{"n_layer": 8, "d_model": 128, "n_head": 4, "n_kv_head": 4, "head_dim": 32, "d_mlp": 384, "vocab_size": 2048, "activation": "gelu", "norm": "layernorm", "norm_place": "pre", "norm_eps": 1e-05, "positions": "alibi", "qk_norm": true, "attn_scale": 0.22, "bias": "all", "tie_embeddings": true, "parallel_block": false, "init": "uniform", "init_std_qkv": 0.0602, "init_std_o": 0.0, "init_std_up": 0.0602, "init_std_down": 0.0, "optimizer": "muon_variant", "lr": 0.0125, "lr_mult_o": 4.0, "lr_mult_down": 2.0, "beta1": 0.95, "lr_head": 0.00954, "grad_clip": 0.5, "warmup_steps": 135, "schedule": "wsd", "decay_fraction": 0.323, "decay_shape": "linear", "final_lr_fraction": 0.0, "batch_tokens": 32768, "seq_len": 1024, "doc_mask": true, "z_loss": 1e-05, "train_tokens": 132900000, "steps": 4056, "dataset": "wikipedia_en"}
Each number is 50 + 10 x the weight over the matrix's rms, rounded and kept within 0 to 99. Layers, rows and columns count from 0.

# up: layer 3 MLP up, 384x128, rms 0.28, rows 351-363, columns 0-127
# down: layer 3 MLP down (transposed), 384x128, rms 0.347, rows 351-362, columns 0-127
up351:49 48 55 43 50 41 43 46 58 68 55 44 50 36 50 49 42 57 41 55 56 46 56 31 35 41 39 47 46 43 51 55 37 30 48 55 69 47 49 50 48 53 62 45 58 57 45 41 57 57 48 63 51 51 51 67 55 38 53 40 60 44 49 46 53 54 27 43 64 70 67 57 59 51 49 27 74 56 68 52 45 52 40 64 50 59 52 51 56 46 50 46 58 45 56 48 52 72 50 65 50 45 46 47 52 42 53 70 46 49 21 51 40 42 36 50 49 59 50 44 48 31 51 47 48 32 39 55
down351:39 51 49 49 70 42 61 53 56 44 49 48 52 55 50 64 42 55 64 37 26 40 59 59 59 60 42 48 58 42 54 48 55 57 56 48 46 43 51 49 56 40 51 48 55 54 40 48 50 50 46 52 54 52 47 38 38 47 44 58 49 32 67 72 55 50 65 74 55 52 64 54 48 61 42 44 57 64 52 35 41 40 34 57 66 50 51 52 47 56 44 56 46 49 41 52 36 33 35 50 43 45 49 65 47 55 52 45 47 36 55 27 60 58 55 44 55 53 56 38 40 55 37 64 42 52 44 51
up352:58 52 66 56 54 49 50 52 37 53 61 71 54 54 54 33 62 68 36 42 44 51 48 54 68 42 47 55 38 44 46 39 44 53 64 49 51 44 55 45 48 54 45 54 50 61 46 38 47 56 58 43 42 46 45 50 57 52 45 41 52 49 38 44 42 49 57 40 52 49 60 56 46 52 61 48 42 60 46 62 64 66 40 61 44 47 53 56 60 42 61 45 42 55 56 40 64 41 54 38 54 52 48 34 31 46 43 47 63 53 47 55 48 54 51 40 49 59 54 48 47 47 60 59 41 65 33 50
down352:47 38 50 57 44 46 51 46 57 46 44 40 51 55 59 61 41 49 62 44 68 44 52 44 39 50 54 38 69 50 44 67 68 45 44 53 40 39 50 53 47 51 47 60 50 43 47 56 60 57 52 54 57 36 42 41 57 52 38 57 38 54 49 60 51 48 46 41 43 56 50 60 59 48 50 38 56 58 55 50 47 54 56 60 51 61 40 43 32 62 48 60 52 40 40 61 39 64 57 50 31 60 46 59 47 39 50 50 41 57 44 26 58 53 58 57 74 49 62 37 50 47 44 33 61 35 59 43
up353:52 56 44 49 48 48 53 35 54 39 65 33 34 59 29 48 45 32 55 64 54 47 49 43 38 54 43 38 53 41 38 54 51 56 57 51 54 47 40 55 53 55 59 43 48 64 60 72 57 50 44 70 40 36 51 56 61 48 33 64 48 44 56 45 51 37 55 60 63 69 69 70 46 25 53 61 54 65 57 37 61 55 46 49 70 61 55 33 47 44 62 54 44 44 52 41 60 36 48 61 47 44 61 36 44 51 49 37 50 33 51 53 52 53 58 54 51 61 54 45 39 35 53 46 44 43 47 61
down353:52 62 45 57 40 49 40 64 45 53 51 61 62 53 58 37 58 53 43 53 53 65 50 40 58 41 49 55 31 52 61 62 74 61 41 56 52 46 58 50 46 54 47 35 44 59 37 69 34 36 38 35 39 52 40 51 40 52 48 33 69 45 58 49 50 40 38 59 45 70 35 46 56 54 32 50 40 43 49 51 56 57 45 53 35 61 44 57 45 71 47 48 54 50 62 56 54 59 42 37 50 50 62 49 52 57 39 59 59 41 56 56 56 59 46 29 47 48 50 56 64 42 60 28 54 60 47 30
up354:53 42 33 46 38 50 60 43 52 35 35 51 53 55 54 53 37 39 49 54 53 48 56 65 46 36 62 56 48 57 48 37 59 67 45 65 57 45 57 53 64 48 56 49 53 66 30 61 50 49 44 54 67 40 40 46 51 50 62 64 57 38 54 44 55 43 42 54 42 55 29 44 37 45 47 49 49 63 49 45 36 48 50 71 59 66 56 60 59 42 59 60 58 46 61 67 62 65 35 54 53 44 47 38 42 61 35 57 25 65 45 27 50 50 52 36 38 66 43 38 38 51 52 61 41 57 58 43
down354:55 59 45 31 42 34 44 53 49 51 48 59 67 54 49 71 51 56 69 36 52 59 49 59 36 60 72 31 63 55 48 38 61 43 60 38 48 36 25 53 70 32 55 43 43 56 51 50 48 52 49 29 63 50 75 39 45 43 46 49 56 37 40 60 53 49 44 39 46 38 59 75 51 45 37 40 44 40 47 58 45 56 56 33 43 40 32 50 59 57 43 41 43 49 56 47 65 64 58 64 50 59 36 66 48 37 55 49 33 52 56 51 48 68 51 50 49 75 31 73 50 44 48 37 59 60 35 63
up355:60 56 61 46 45 29 38 34 57 50 38 74 59 45 52 53 18 70 58 61 39 43 66 53 65 61 34 58 46 30 72 40 25 35 74 61 56 46 36 47 54 56 62 52 39 60 51 54 28 58 65 43 50 39 35 59 37 53 35 53 48 44 69 30 35 55 39 38 45 68 54 58 63 68 54 42 60 58 62 44 54 47 44 41 51 79 49 52 53 36 52 71 63 48 56 55 69 61 42 46 46 38 50 43 51 43 60 61 36 23 57 51 33 57 63 60 55 39 36 48 63 51 57 46 56 52 35 53
down355:38 53 49 67 53 42 40 71 41 47 63 53 47 40 47 54 31 43 52 30 54 33 52 56 42 64 30 43 61 52 57 59 45 49 46 65 39 60 47 45 57 45 33 47 37 55 71 43 59 64 42 40 48 47 50 47 65 56 58 31 45 68 38 42 52 44 46 51 47 49 48 38 62 60 38 44 63 57 61 28 57 67 36 61 42 60 58 56 44 69 44 63 59 41 54 74 39 57 26 60 64 49 60 26 37 21 48 47 63 49 75 49 49 62 59 51 40 34 40 64 75 44 69 42 39 41 56 54
up356:43 41 66 44 33 55 44 56 39 40 53 46 56 53 42 39 72 59 68 28 36 55 26 46 54 55 42 36 47 52 40 62 51 56 58 48 58 56 22 30 62 31 56 54 45 49 57 46 51 69 57 46 46 43 53 50 51 57 45 33 76 32 74 55 46 50 56 46 41 60 58 53 49 60 59 39 39 60 52 37 46 68 58 45 38 43 55 46 54 46 42 64 41 29 61 60 48 30 48 55 58 62 52 60 37 60 55 57 63 53 50 38 49 49 51 45 59 54 63 37 34 56 43 67 54 57 49 48
down356:47 44 67 40 54 48 41 56 50 41 45 45 50 52 68 52 54 46 38 35 55 59 56 62 56 65 63 45 65 51 38 45 49 45 34 47 62 56 47 41 44 64 33 41 44 49 39 51 73 52 46 43 45 42 41 58 70 66 42 56 41 64 36 39 66 53 54 43 28 54 27 45 58 45 49 56 67 58 50 52 44 63 45 55 50 57 54 66 56 42 62 54 67 33 70 52 43 73 36 44 48 44 53 63 27 46 47 57 44 45 52 53 45 47 42 49 42 50 41 40 58 41 61 58 61 25 35 53
up357:50 50 52 50 25 51 53 52 46 57 46 56 41 59 63 41 48 48 27 44 47 37 52 52 48 50 56 77 48 44 53 63 43 66 43 45 44 47 47 55 46 40 44 41 49 38 45 56 32 55 43 48 43 45 44 60 35 40 45 61 55 66 46 41 44 32 54 51 51 61 43 51 50 51 40 63 77 42 59 56 46 32 50 53 41 60 61 53 48 59 67 42 46 46 34 61 38 33 41 61 63 44 65 41 60 37 38 50 88 58 60 61 54 63 40 42 46 50 61 47 45 47 47 61 62 33 47 70
down357:46 54 39 44 68 56 68 39 44 50 51 45 35 62 55 35 51 48 56 62 32 65 60 60 44 64 56 42 49 62 47 51 52 50 64 53 41 49 41 64 42 34 55 61 64 39 35 29 79 37 53 27 52 57 34 55 59 61 47 53 47 45 46 45 55 61 49 37 52 62 43 49 49 40 64 46 48 61 43 28 44 29 44 64 57 54 60 32 47 44 51 69 51 51 46 30 65 53 53 55 54 48 43 56 58 62 49 40 29 51 42 55 38 50 53 69 48 62 57 42 40 56 47 64 33 45 49 54
up358:49 49 68 70 44 44 42 51 43 59 61 46 46 43 53 37 49 44 66 38 41 64 56 44 64 72 40 38 69 64 46 63 54 32 41 54 31 60 56 67 42 33 47 48 47 53 53 53 41 40 47 34 54 49 55 65 42 51 53 48 43 71 69 45 38 67 57 35 63 64 49 45 63 52 58 51 61 33 54 50 36 60 58 39 49 48 55 49 50 44 38 55 38 55 35 46 58 58 54 38 53 41 62 40 42 50 39 44 42 33 45 51 54 50 54 73 47 33 28 60 48 62 63 57 55 20 57 60
down358:56 37 50 33 53 44 60 45 48 30 63 52 64 61 41 45 46 67 52 44 31 52 57 54 56 48 59 50 50 59 41 46 51 55 42 46 50 47 48 59 35 33 44 70 26 44 50 66 82 57 44 50 55 46 62 41 33 39 61 57 48 43 37 62 53 67 45 53 50 48 33 54 45 59 70 49 60 43 42 52 55 58 53 44 42 51 39 46 44 69 35 53 42 49 38 55 32 53 52 43 54 51 46 30 49 61 54 57 31 57 54 36 54 36 62 54 43 50 70 41 65 61 53 59 61 26 65 52
up359:63 49 58 40 45 44 50 37 45 63 42 51 72 56 58 48 62 70 43 51 54 54 64 47 67 46 45 51 64 48 47 43 47 43 48 62 47 46 32 61 40 58 61 50 49 46 57 50 54 58 46 57 46 58 53 46 39 46 33 55 44 53 35 42 42 65 38 58 61 61 40 43 43 58 48 46 48 45 39 35 36 34 30 49 51 46 54 70 49 57 41 53 40 68 50 54 75 52 71 57 44 45 45 45 53 57 44 59 54 37 58 59 38 50 56 58 60 36 33 68 31 46 39 63 54 34 49 56
down359:29 39 35 52 59 53 52 56 61 45 64 47 54 50 45 52 44 38 66 60 63 42 45 31 44 35 51 70 61 38 39 62 50 55 39 47 41 48 66 41 55 43 41 51 56 70 55 42 58 49 45 49 46 60 48 32 44 59 63 47 62 52 56 41 42 32 53 62 33 45 51 49 61 44 37 72 65 59 41 38 50 60 48 59 49 59 40 55 59 67 50 47 43 70 55 61 37 40 39 51 40 44 51 43 48 32 58 56 61 46 46 49 52 49 58 62 40 46 66 54 59 41 42 50 49 57 41 48
up360:54 42 45 38 48 47 43 42 58 46 45 57 52 47 66 53 52 47 58 79 51 50 47 34 22 59 57 46 32 51 40 63 46 59 38 42 53 68 46 37 39 51 46 54 48 57 52 46 38 55 50 60 53 42 46 26 58 55 66 42 58 77 52 64 55 33 50 67 55 60 65 59 43 45 32 37 44 50 59 66 41 41 70 36 46 32 75 45 63 46 53 35 33 42 41 55 69 56 30 53 46 52 52 38 51 42 49 49 57 53 61 54 67 47 50 70 49 40 58 55 72 75 37 57 45 30 55 44
down360:36 31 37 62 56 49 64 46 60 45 51 60 50 58 50 77 46 43 38 53 45 28 55 44 45 64 60 57 59 48 42 56 59 53 70 46 54 39 45 53 50 67 58 35 36 69 54 47 43 54 52 49 59 57 42 36 31 51 53 47 37 57 60 30 40 46 34 38 57 36 46 52 59 51 49 68 32 57 59 53 63 64 40 55 58 48 51 42 38 60 61 51 38 55 49 64 42 56 57 48 57 54 46 50 54 51 35 45 51 68 24 49 49 52 44 37 36 45 40 44 64 52 51 56 46 59 58 56
up361:35 43 49 47 55 58 57 45 36 55 67 59 62 30 59 69 40 67 38 41 41 47 59 59 54 44 54 48 50 37 42 67 68 48 51 49 44 67 41 67 37 48 40 54 44 56 49 60 54 45 49 57 61 39 61 67 37 53 58 66 49 58 34 43 42 60 38 50 46 54 40 47 45 30 61 57 61 48 48 50 50 47 64 41 47 44 45 48 44 38 45 70 63 32 47 56 36 38 42 50 34 45 37 34 57 73 50 45 54 62 44 58 54 52 42 44 50 66 58 57 59 54 43 48 46 33 61 48
down361:36 71 37 47 56 44 65 46 41 60 52 41 30 54 44 66 42 39 47 43 46 64 49 59 54 55 46 37 55 58 61 26 62 45 64 44 48 75 56 54 53 50 51 55 47 60 47 44 56 52 54 42 53 44 43 50 40 33 33 73 25 63 33 54 50 47 45 60 55 59 59 46 45 42 45 71 30 59 21 46 52 34 55 57 59 61 58 51 29 56 59 55 46 47 43 51 61 47 43 34 54 48 48 50 61 78 68 35 40 39 70 53 54 70 51 50 54 45 35 54 33 53 48 32 61 55 36 72
up362:67 57 42 57 53 47 57 58 47 36 54 60 53 43 52 36 57 79 56 49 37 54 49 62 68 51 52 50 44 57 42 46 71 66 56 43 46 44 61 36 51 43 53 56 57 40 59 50 41 42 57 46 47 39 49 55 57 52 51 59 32 67 50 36 37 42 45 48 44 46 50 63 29 52 54 44 56 44 41 20 40 66 38 45 53 46 48 35 49 54 62 58 48 58 57 61 57 48 59 52 37 24 59 57 43 43 53 61 53 41 54 69 54 52 50 30 59 56 36 59 62 40 58 56 62 49 65 44
down362:69 56 54 26 44 46 64 46 48 42 40 70 73 51 37 43 65 43 53 42 39 54 41 63 48 52 50 64 36 79 46 67 46 46 58 50 55 41 47 39 63 59 60 47 28 54 44 59 54 52 56 31 39 84 55 54 50 46 65 71 36 18 68 41 51 59 58 48 57 51 42 46 40 49 45 41 27 66 50 45 44 49 25 54 41 58 47 58 74 45 50 65 60 58 80 54 39 60 49 63 45 46 35 66 52 50 30 66 46 40 44 64 21 43 48 51 41 44 40 51 34 31 50 33 49 48 52 59
up363:53 42 55 39 47 54 36 56 46 61 58 53 49 50 55 55 35 52 48 44 62 55 55 36 38 71 54 71 54 50 38 38 68 64 47 58 43 53 53 60 50 21 54 51 48 44 47 44 64 55 44 40 50 40 37 62 59 47 59 13 31 47 73 29 31 49 43 45 53 54 36 37 60 61 67 58 46 44 54 62 37 39 36 44 49 36 49 44 58 65 45 28 51 44 64 30 57 42 57 57 43 43 65 56 59 53 45 53 61 48 52 58 51 52 42 45 54 48 64 59 33 51 57 49 58 46 73 56